config.yaml
n_layer: 20
d_model: 384
n_head: 3
n_kv_head: 3
head_dim: 128
d_mlp: 1152
vocab_size: 11113
activation: "tanh_gelu"
norm: "layernorm"
norm_place: "pre"
norm_eps: 1e-05
positions: "rope"
rope_base: 10000.0
rope_fraction: 0.75
qk_norm: false
attn_scale: 0.0884
bias: "none"
tie_embeddings: false
parallel_block: true
init: "uniform"
init_std_qkv: 0.0556
init_std_o: 0.0556
init_std_up: 0.0556
init_std_down: 0.0
optimizer: "muon_variant"
lr: 0.0189
lr_mult_qkv: 0.5
beta1: 0.95
lr_head: 0.00916
grad_clip: 1.0
warmup_steps: 200
schedule: "wsd"
decay_fraction: 0.806
decay_shape: "linear"
final_lr_fraction: 0.05
batch_tokens: 131072
seq_len: 1024
doc_mask: true
train_tokens: 569400000
steps: 4345
dataset: "wikipedia_en"
Each number is 50 + 10 x the weight over its row's rms, rounded and kept within 0 to 99. Layers, rows and columns count from 0. The size before them is the row's rms in percent of the matrix's.

# up: layer 12 MLP up, 1152x384, rms 0.227, rows 315-339, columns 256-319
# down: layer 12 MLP down (transposed), 1152x384, rms 0.137, rows 315-338, columns 256-319
up315 102:40 48 53 48 38 46 41 34 50 67 50 57 55 66 48 37 52 39 58 39 42 67 46 37 72 39 57 53 51 39 34 49 41 51 68 61 58 43 55 33 42 30 44 49 30 56 61 18 51 47 52 36 60 44 41 43 53 50 40 61 64 66 53 58
down315 100:55 48 38 68 53 51 56 61 36 37 47 43 37 38 29 72 47 49 52 60 64 52 35 58 60 71 42 50 62 53 63 55 71 55 62 54 58 43 56 43 51 51 70 55 60 39 48 48 51 61 53 53 45 62 65 57 54 53 38 46 47 33 67 62
up316 103:50 49 69 52 59 39 53 52 41 32 42 51 44 61 59 49 64 34 60 30 52 58 41 51 48 48 53 50 55 41 52 58 50 45 44 60 52 63 65 64 53 50 50 57 51 44 41 50 67 53 33 53 66 63 55 62 54 49 59 46 36 50 53 60
down316 100:45 38 45 62 36 42 39 33 55 48 52 60 56 44 43 50 51 36 53 55 35 37 35 54 51 50 30 39 53 50 43 63 72 59 60 41 37 53 52 34 54 52 53 56 58 52 38 50 43 59 56 48 56 42 43 58 56 54 57 50 48 50 33 41
up317 096:48 40 44 60 62 65 45 34 60 59 57 47 35 64 53 43 53 46 40 64 51 35 52 60 36 54 47 60 42 45 63 61 54 45 62 41 49 56 25 50 53 30 39 53 67 53 38 49 46 33 34 32 58 52 47 47 49 33 51 58 20 50 44 55
down317 099:47 65 57 56 83 51 65 51 46 52 61 52 52 57 61 53 55 56 55 46 43 57 65 54 52 51 53 40 58 39 33 30 31 53 49 53 57 38 50 51 34 45 65 46 50 49 41 57 53 37 65 53 47 53 41 62 59 53 53 46 61 48 21 44
up318 099:64 50 37 58 54 63 59 45 47 68 50 37 47 58 41 71 61 34 53 58 49 65 49 63 66 31 46 63 63 47 37 35 42 39 36 37 46 40 45 48 39 54 26 59 41 52 59 37 52 39 66 56 43 63 51 61 54 46 54 44 47 44 38 29
down318 095:44 59 64 49 39 29 63 56 57 45 43 57 63 57 47 45 66 56 45 40 57 50 60 51 34 54 61 49 43 63 60 52 60 53 62 32 46 60 53 54 59 43 61 37 66 38 50 51 55 48 44 70 54 30 46 41 58 58 47 51 67 57 43 49
up319 098:53 41 30 44 32 64 48 41 46 54 62 47 48 65 41 44 41 51 52 43 33 45 48 75 71 61 48 35 54 42 79 46 38 69 61 51 48 49 50 51 56 47 49 45 40 48 44 60 44 60 51 51 69 57 47 61 45 51 47 72 38 43 44 57
down319 104:39 52 53 54 48 59 40 48 55 53 40 49 66 50 46 46 52 61 52 52 52 47 25 21 49 56 40 49 41 65 39 44 37 44 46 66 50 47 60 42 47 55 47 59 40 47 41 42 60 52 76 40 39 51 56 37 60 34 39 47 50 32 60 44
up320 110:50 46 62 57 57 40 48 50 62 64 31 36 48 46 68 59 55 58 47 57 44 64 45 37 48 42 61 48 42 54 46 46 61 54 53 62 55 38 49 44 51 61 54 48 44 63 34 57 26 61 60 44 48 43 50 61 48 49 49 40 52 64 46 55
down320 123:48 65 56 51 39 47 50 48 44 44 57 62 57 44 41 42 49 46 58 53 54 50 58 58 49 52 40 50 49 39 59 49 46 44 26 54 31 50 38 45 45 47 42 49 51 34 57 52 63 47 48 64 60 68 54 55 61 36 50 60 50 34 48 55
up321 099:38 43 54 54 50 29 50 48 41 44 67 39 53 56 34 40 51 57 34 46 73 59 45 56 43 43 51 56 66 52 30 45 35 49 46 67 58 66 52 23 28 62 67 51 45 48 52 55 41 68 50 40 59 44 54 54 54 50 41 49 41 47 65 63
down321 097:61 49 54 52 39 77 39 41 56 42 47 60 48 57 33 66 43 38 66 61 49 53 62 43 57 64 28 55 40 40 51 69 58 58 57 46 44 45 53 43 69 58 43 59 45 34 52 51 56 39 53 36 39 54 66 50 42 46 46 42 57 48 51 49
up322 100:42 43 37 47 62 74 43 50 58 54 41 57 62 55 39 50 47 48 45 59 30 55 62 38 56 62 50 46 54 58 60 49 53 54 38 49 50 64 62 76 48 55 40 59 67 57 44 44 45 49 53 39 47 47 53 59 62 39 53 57 42 57 53 47
down322 099:56 47 72 48 35 67 70 62 59 43 44 42 66 66 50 52 50 59 53 38 61 46 39 54 46 49 47 35 66 44 50 65 50 42 51 56 54 20 47 49 45 51 45 61 54 53 70 58 54 50 52 59 38 40 65 56 52 46 63 39 70 31 44 56
up323 107:57 51 49 41 69 54 49 59 48 50 50 51 50 52 41 47 53 40 45 44 50 56 51 34 51 49 57 52 63 52 68 67 51 48 48 54 66 61 46 49 62 59 45 58 47 35 46 53 63 48 50 58 59 54 73 44 41 55 34 42 53 69 38 37
down323 107:33 51 50 25 45 51 45 36 40 75 52 63 58 48 37 61 53 39 40 50 54 52 36 58 38 27 60 50 40 36 64 61 55 40 53 37 49 60 47 55 43 38 50 53 54 44 60 57 49 43 35 58 55 41 27 68 55 57 52 52 46 65 40 42
up324 102:56 72 36 39 68 56 32 36 36 54 39 52 55 54 43 56 38 72 66 53 39 79 69 40 59 64 51 52 62 49 36 60 61 48 57 49 42 55 53 40 66 50 60 44 60 43 55 43 41 62 54 40 54 45 45 50 52 48 59 38 52 40 45 46
down324 094:54 29 54 73 58 60 45 62 61 36 46 51 48 72 33 44 50 41 52 36 62 43 60 78 61 55 48 62 53 42 74 51 40 49 30 38 25 45 53 43 37 37 55 44 60 47 51 55 37 50 49 59 49 56 59 57 53 56 57 38 42 29 60 51
up325 095:42 36 59 45 62 68 56 44 49 45 59 58 49 40 51 53 31 55 50 43 75 47 36 64 41 71 42 47 29 38 50 43 46 59 43 40 54 49 52 69 53 45 55 43 66 36 59 51 67 46 25 45 46 44 47 42 69 44 66 48 60 46 42 48
down325 098:51 67 71 46 47 35 55 51 39 59 30 52 40 61 53 42 47 49 31 58 29 61 65 45 37 39 46 44 64 63 56 58 35 49 49 45 63 35 57 56 45 32 57 48 45 51 43 56 38 69 59 39 56 45 46 47 56 41 42 37 46 46 55 55
up326 098:52 41 44 53 48 45 39 41 33 69 50 47 49 53 49 56 50 59 51 30 49 46 58 35 59 43 44 44 49 54 58 50 62 52 48 47 59 50 54 40 45 63 58 62 39 80 50 66 56 31 56 58 51 49 45 42 34 49 49 56 68 42 54 51
down326 100:37 59 58 46 48 49 51 60 63 47 43 68 50 40 54 44 53 60 43 48 46 47 28 56 72 71 54 43 53 53 53 67 55 63 27 49 49 58 49 64 39 40 41 50 52 44 38 43 48 48 61 31 47 31 60 53 61 54 46 53 37 57 45 52
up327 105:43 46 39 46 51 42 67 59 53 32 65 54 62 45 48 51 45 35 47 56 53 49 36 34 51 33 63 51 46 59 49 55 53 46 54 49 57 31 51 48 32 59 54 54 44 46 54 40 47 61 56 61 42 35 54 38 50 49 60 57 45 46 51 44
down327 110:49 52 49 46 49 53 36 55 36 61 47 39 39 59 46 52 77 55 60 45 42 53 62 66 55 69 64 50 37 54 83 42 50 33 51 53 57 58 50 59 57 50 60 65 55 40 56 45 52 50 58 61 61 38 35 34 38 44 15 44 48 35 46 60
up328 099:57 52 52 27 53 52 55 50 43 64 45 59 50 50 56 65 43 40 46 53 41 38 63 58 44 55 37 39 57 59 44 59 45 55 48 63 70 58 52 52 44 57 48 30 55 29 54 42 66 42 54 27 38 54 46 61 55 50 51 51 56 37 76 46
down328 099:35 41 55 59 57 49 48 58 41 47 44 44 50 56 34 37 50 60 61 55 55 51 65 41 55 53 68 44 41 50 64 50 41 49 48 40 44 51 44 46 56 37 47 51 35 61 54 44 45 62 43 69 53 57 53 40 61 64 39 42 35 56 36 57
up329 101:42 73 53 59 40 75 40 68 68 39 48 58 55 54 49 47 48 44 44 55 61 57 68 59 44 38 49 53 67 57 73 47 55 55 52 52 63 40 48 55 59 38 63 35 30 48 53 60 52 62 55 51 62 64 66 65 61 60 60 42 46 34 56 45
down329 102:65 39 49 68 48 57 44 32 47 63 40 38 64 42 58 50 70 49 50 65 43 71 46 57 57 57 47 22 54 34 47 30 48 52 51 47 45 56 47 49 54 42 40 51 46 54 44 45 53 55 46 45 53 53 42 43 33 41 38 49 54 33 65 71
up330 098:38 50 52 65 47 44 46 46 57 47 50 28 46 33 43 31 41 44 46 41 60 47 69 43 42 40 56 55 62 47 35 50 63 63 57 58 49 56 64 65 39 45 49 47 55 57 49 49 50 53 51 48 63 39 53 38 48 49 46 37 54 51 55 52
down330 101:63 32 64 34 27 56 67 46 56 52 50 47 46 49 51 58 56 57 44 57 53 57 47 57 45 63 54 30 32 50 42 43 46 49 52 42 42 54 49 49 71 55 46 49 60 56 22 64 30 43 55 51 53 38 43 46 63 55 37 53 47 52 43 50
up331 105:44 40 38 48 55 52 38 42 57 45 45 66 42 43 65 44 52 59 48 50 54 49 65 53 50 65 31 55 56 49 42 66 48 56 43 75 24 47 60 59 59 34 54 27 33 60 44 64 48 47 56 59 54 50 40 39 64 71 40 59 55 50 56 58
down331 098:41 56 66 51 42 50 59 67 45 55 57 46 32 46 54 50 46 47 54 69 72 70 44 51 60 42 58 46 46 43 42 44 34 43 51 32 50 54 51 64 45 54 47 65 76 45 56 34 42 56 34 38 58 63 43 57 53 50 50 43 52 56 46 54
up332 100:43 47 46 44 54 62 45 38 54 76 52 58 45 52 40 43 39 39 59 47 55 57 51 47 57 30 59 35 50 33 33 60 56 75 60 44 53 46 60 46 47 52 58 43 66 55 48 35 56 45 50 59 45 38 75 49 50 38 46 50 61 45 55 49
down332 099:67 43 61 59 50 47 50 45 48 23 79 54 58 56 81 38 31 61 38 49 35 54 34 39 44 62 42 58 51 58 51 55 63 33 41 62 41 36 59 33 58 49 48 54 53 56 52 41 51 58 64 56 54 52 40 42 57 65 42 53 50 45 53 59
up333 098:48 56 49 46 66 39 43 51 51 25 50 46 52 35 44 69 43 57 56 59 52 48 40 56 47 54 46 45 50 53 58 47 48 47 53 62 29 44 49 43 56 55 42 40 31 34 52 56 46 34 55 51 67 51 55 46 67 34 33 48 32 39 51 45
down333 104:48 58 57 64 46 54 35 54 27 50 69 39 32 33 38 62 32 46 46 45 41 43 47 31 47 74 50 46 60 55 36 59 54 52 54 40 64 45 28 37 57 51 56 41 61 57 61 36 53 54 51 34 49 52 57 51 40 46 53 42 59 52 53 52
up334 093:56 48 59 53 49 59 45 55 36 61 66 56 52 56 55 53 57 31 39 48 38 54 62 40 54 41 60 37 55 66 50 59 63 52 55 38 50 72 36 37 48 51 46 63 24 66 49 60 48 61 54 51 53 48 29 44 57 55 48 53 49 56 33 63
down334 095:57 37 42 59 55 42 33 41 55 42 36 51 45 42 37 36 39 57 45 43 63 58 56 60 38 50 43 63 30 65 44 53 39 39 50 59 45 51 60 54 54 61 69 43 72 38 32 41 50 44 61 54 44 47 64 64 58 37 68 50 37 44 68 46
up335 105:58 36 60 49 42 56 41 50 54 69 52 54 25 54 45 48 61 59 41 56 64 57 60 51 64 53 46 52 50 55 44 47 39 54 54 51 61 49 54 48 50 40 56 44 63 50 50 58 49 46 42 51 49 51 56 40 59 33 29 47 47 63 60 43
down335 109:57 36 69 47 41 55 29 77 47 51 42 57 43 45 41 51 79 39 53 43 54 35 51 58 64 33 38 43 61 36 51 63 55 61 49 58 29 39 45 44 43 45 59 55 47 51 35 40 38 52 53 46 33 53 62 53 67 51 51 58 40 56 32 60
up336 098:59 39 50 42 39 41 63 49 41 53 53 54 49 52 43 61 55 62 35 42 52 36 49 63 48 48 38 37 65 58 37 45 58 46 55 64 52 55 34 42 59 37 49 31 63 53 51 38 54 51 50 44 44 31 38 51 45 54 54 58 48 57 57 49
down336 096:52 62 43 52 53 63 33 54 50 47 53 48 46 36 53 46 42 54 64 58 53 59 49 31 44 41 55 57 37 43 65 47 33 44 45 42 55 44 45 58 37 46 49 78 51 42 41 65 50 48 44 57 58 55 50 41 53 34 41 38 46 56 43 34
up337 102:51 55 32 57 59 52 49 66 67 34 56 64 49 60 48 63 58 55 60 45 28 53 67 57 67 38 53 47 46 56 68 44 65 50 53 39 58 53 38 31 52 45 42 36 68 46 54 51 42 45 59 51 60 57 38 47 40 50 31 52 60 41 55 65
down337 109:63 50 40 35 49 59 47 33 48 44 67 71 68 42 54 44 57 49 56 35 54 48 43 43 73 45 54 53 51 57 42 56 26 52 76 67 51 46 70 40 46 41 68 60 35 58 47 50 44 44 42 50 48 51 63 54 47 63 46 50 59 73 44 34
up338 103:47 56 42 59 55 53 64 60 42 43 65 41 55 44 56 42 34 48 58 54 55 44 52 39 47 59 50 57 49 60 52 41 56 55 44 43 68 61 24 58 47 22 54 51 45 40 46 38 38 54 37 44 57 50 54 53 56 57 66 50 65 40 42 51
down338 104:59 25 49 55 52 46 30 59 46 52 43 50 66 44 44 63 59 52 48 46 19 72 50 33 50 59 57 56 60 48 64 55 57 49 53 59 59 50 44 64 28 64 35 33 52 52 48 46 50 52 53 62 27 38 37 56 48 53 42 45 51 63 53 62
up339 103:45 34 44 57 39 49 46 35 48 55 39 35 51 50 64 58 57 51 57 77 50 69 41 51 48 39 33 49 54 53 47 71 52 44 42 47 57 49 39 61 52 37 60 43 37 29 48 46 27 65 63 52 52 53 54 36 55 60 39 60 58 46 68 54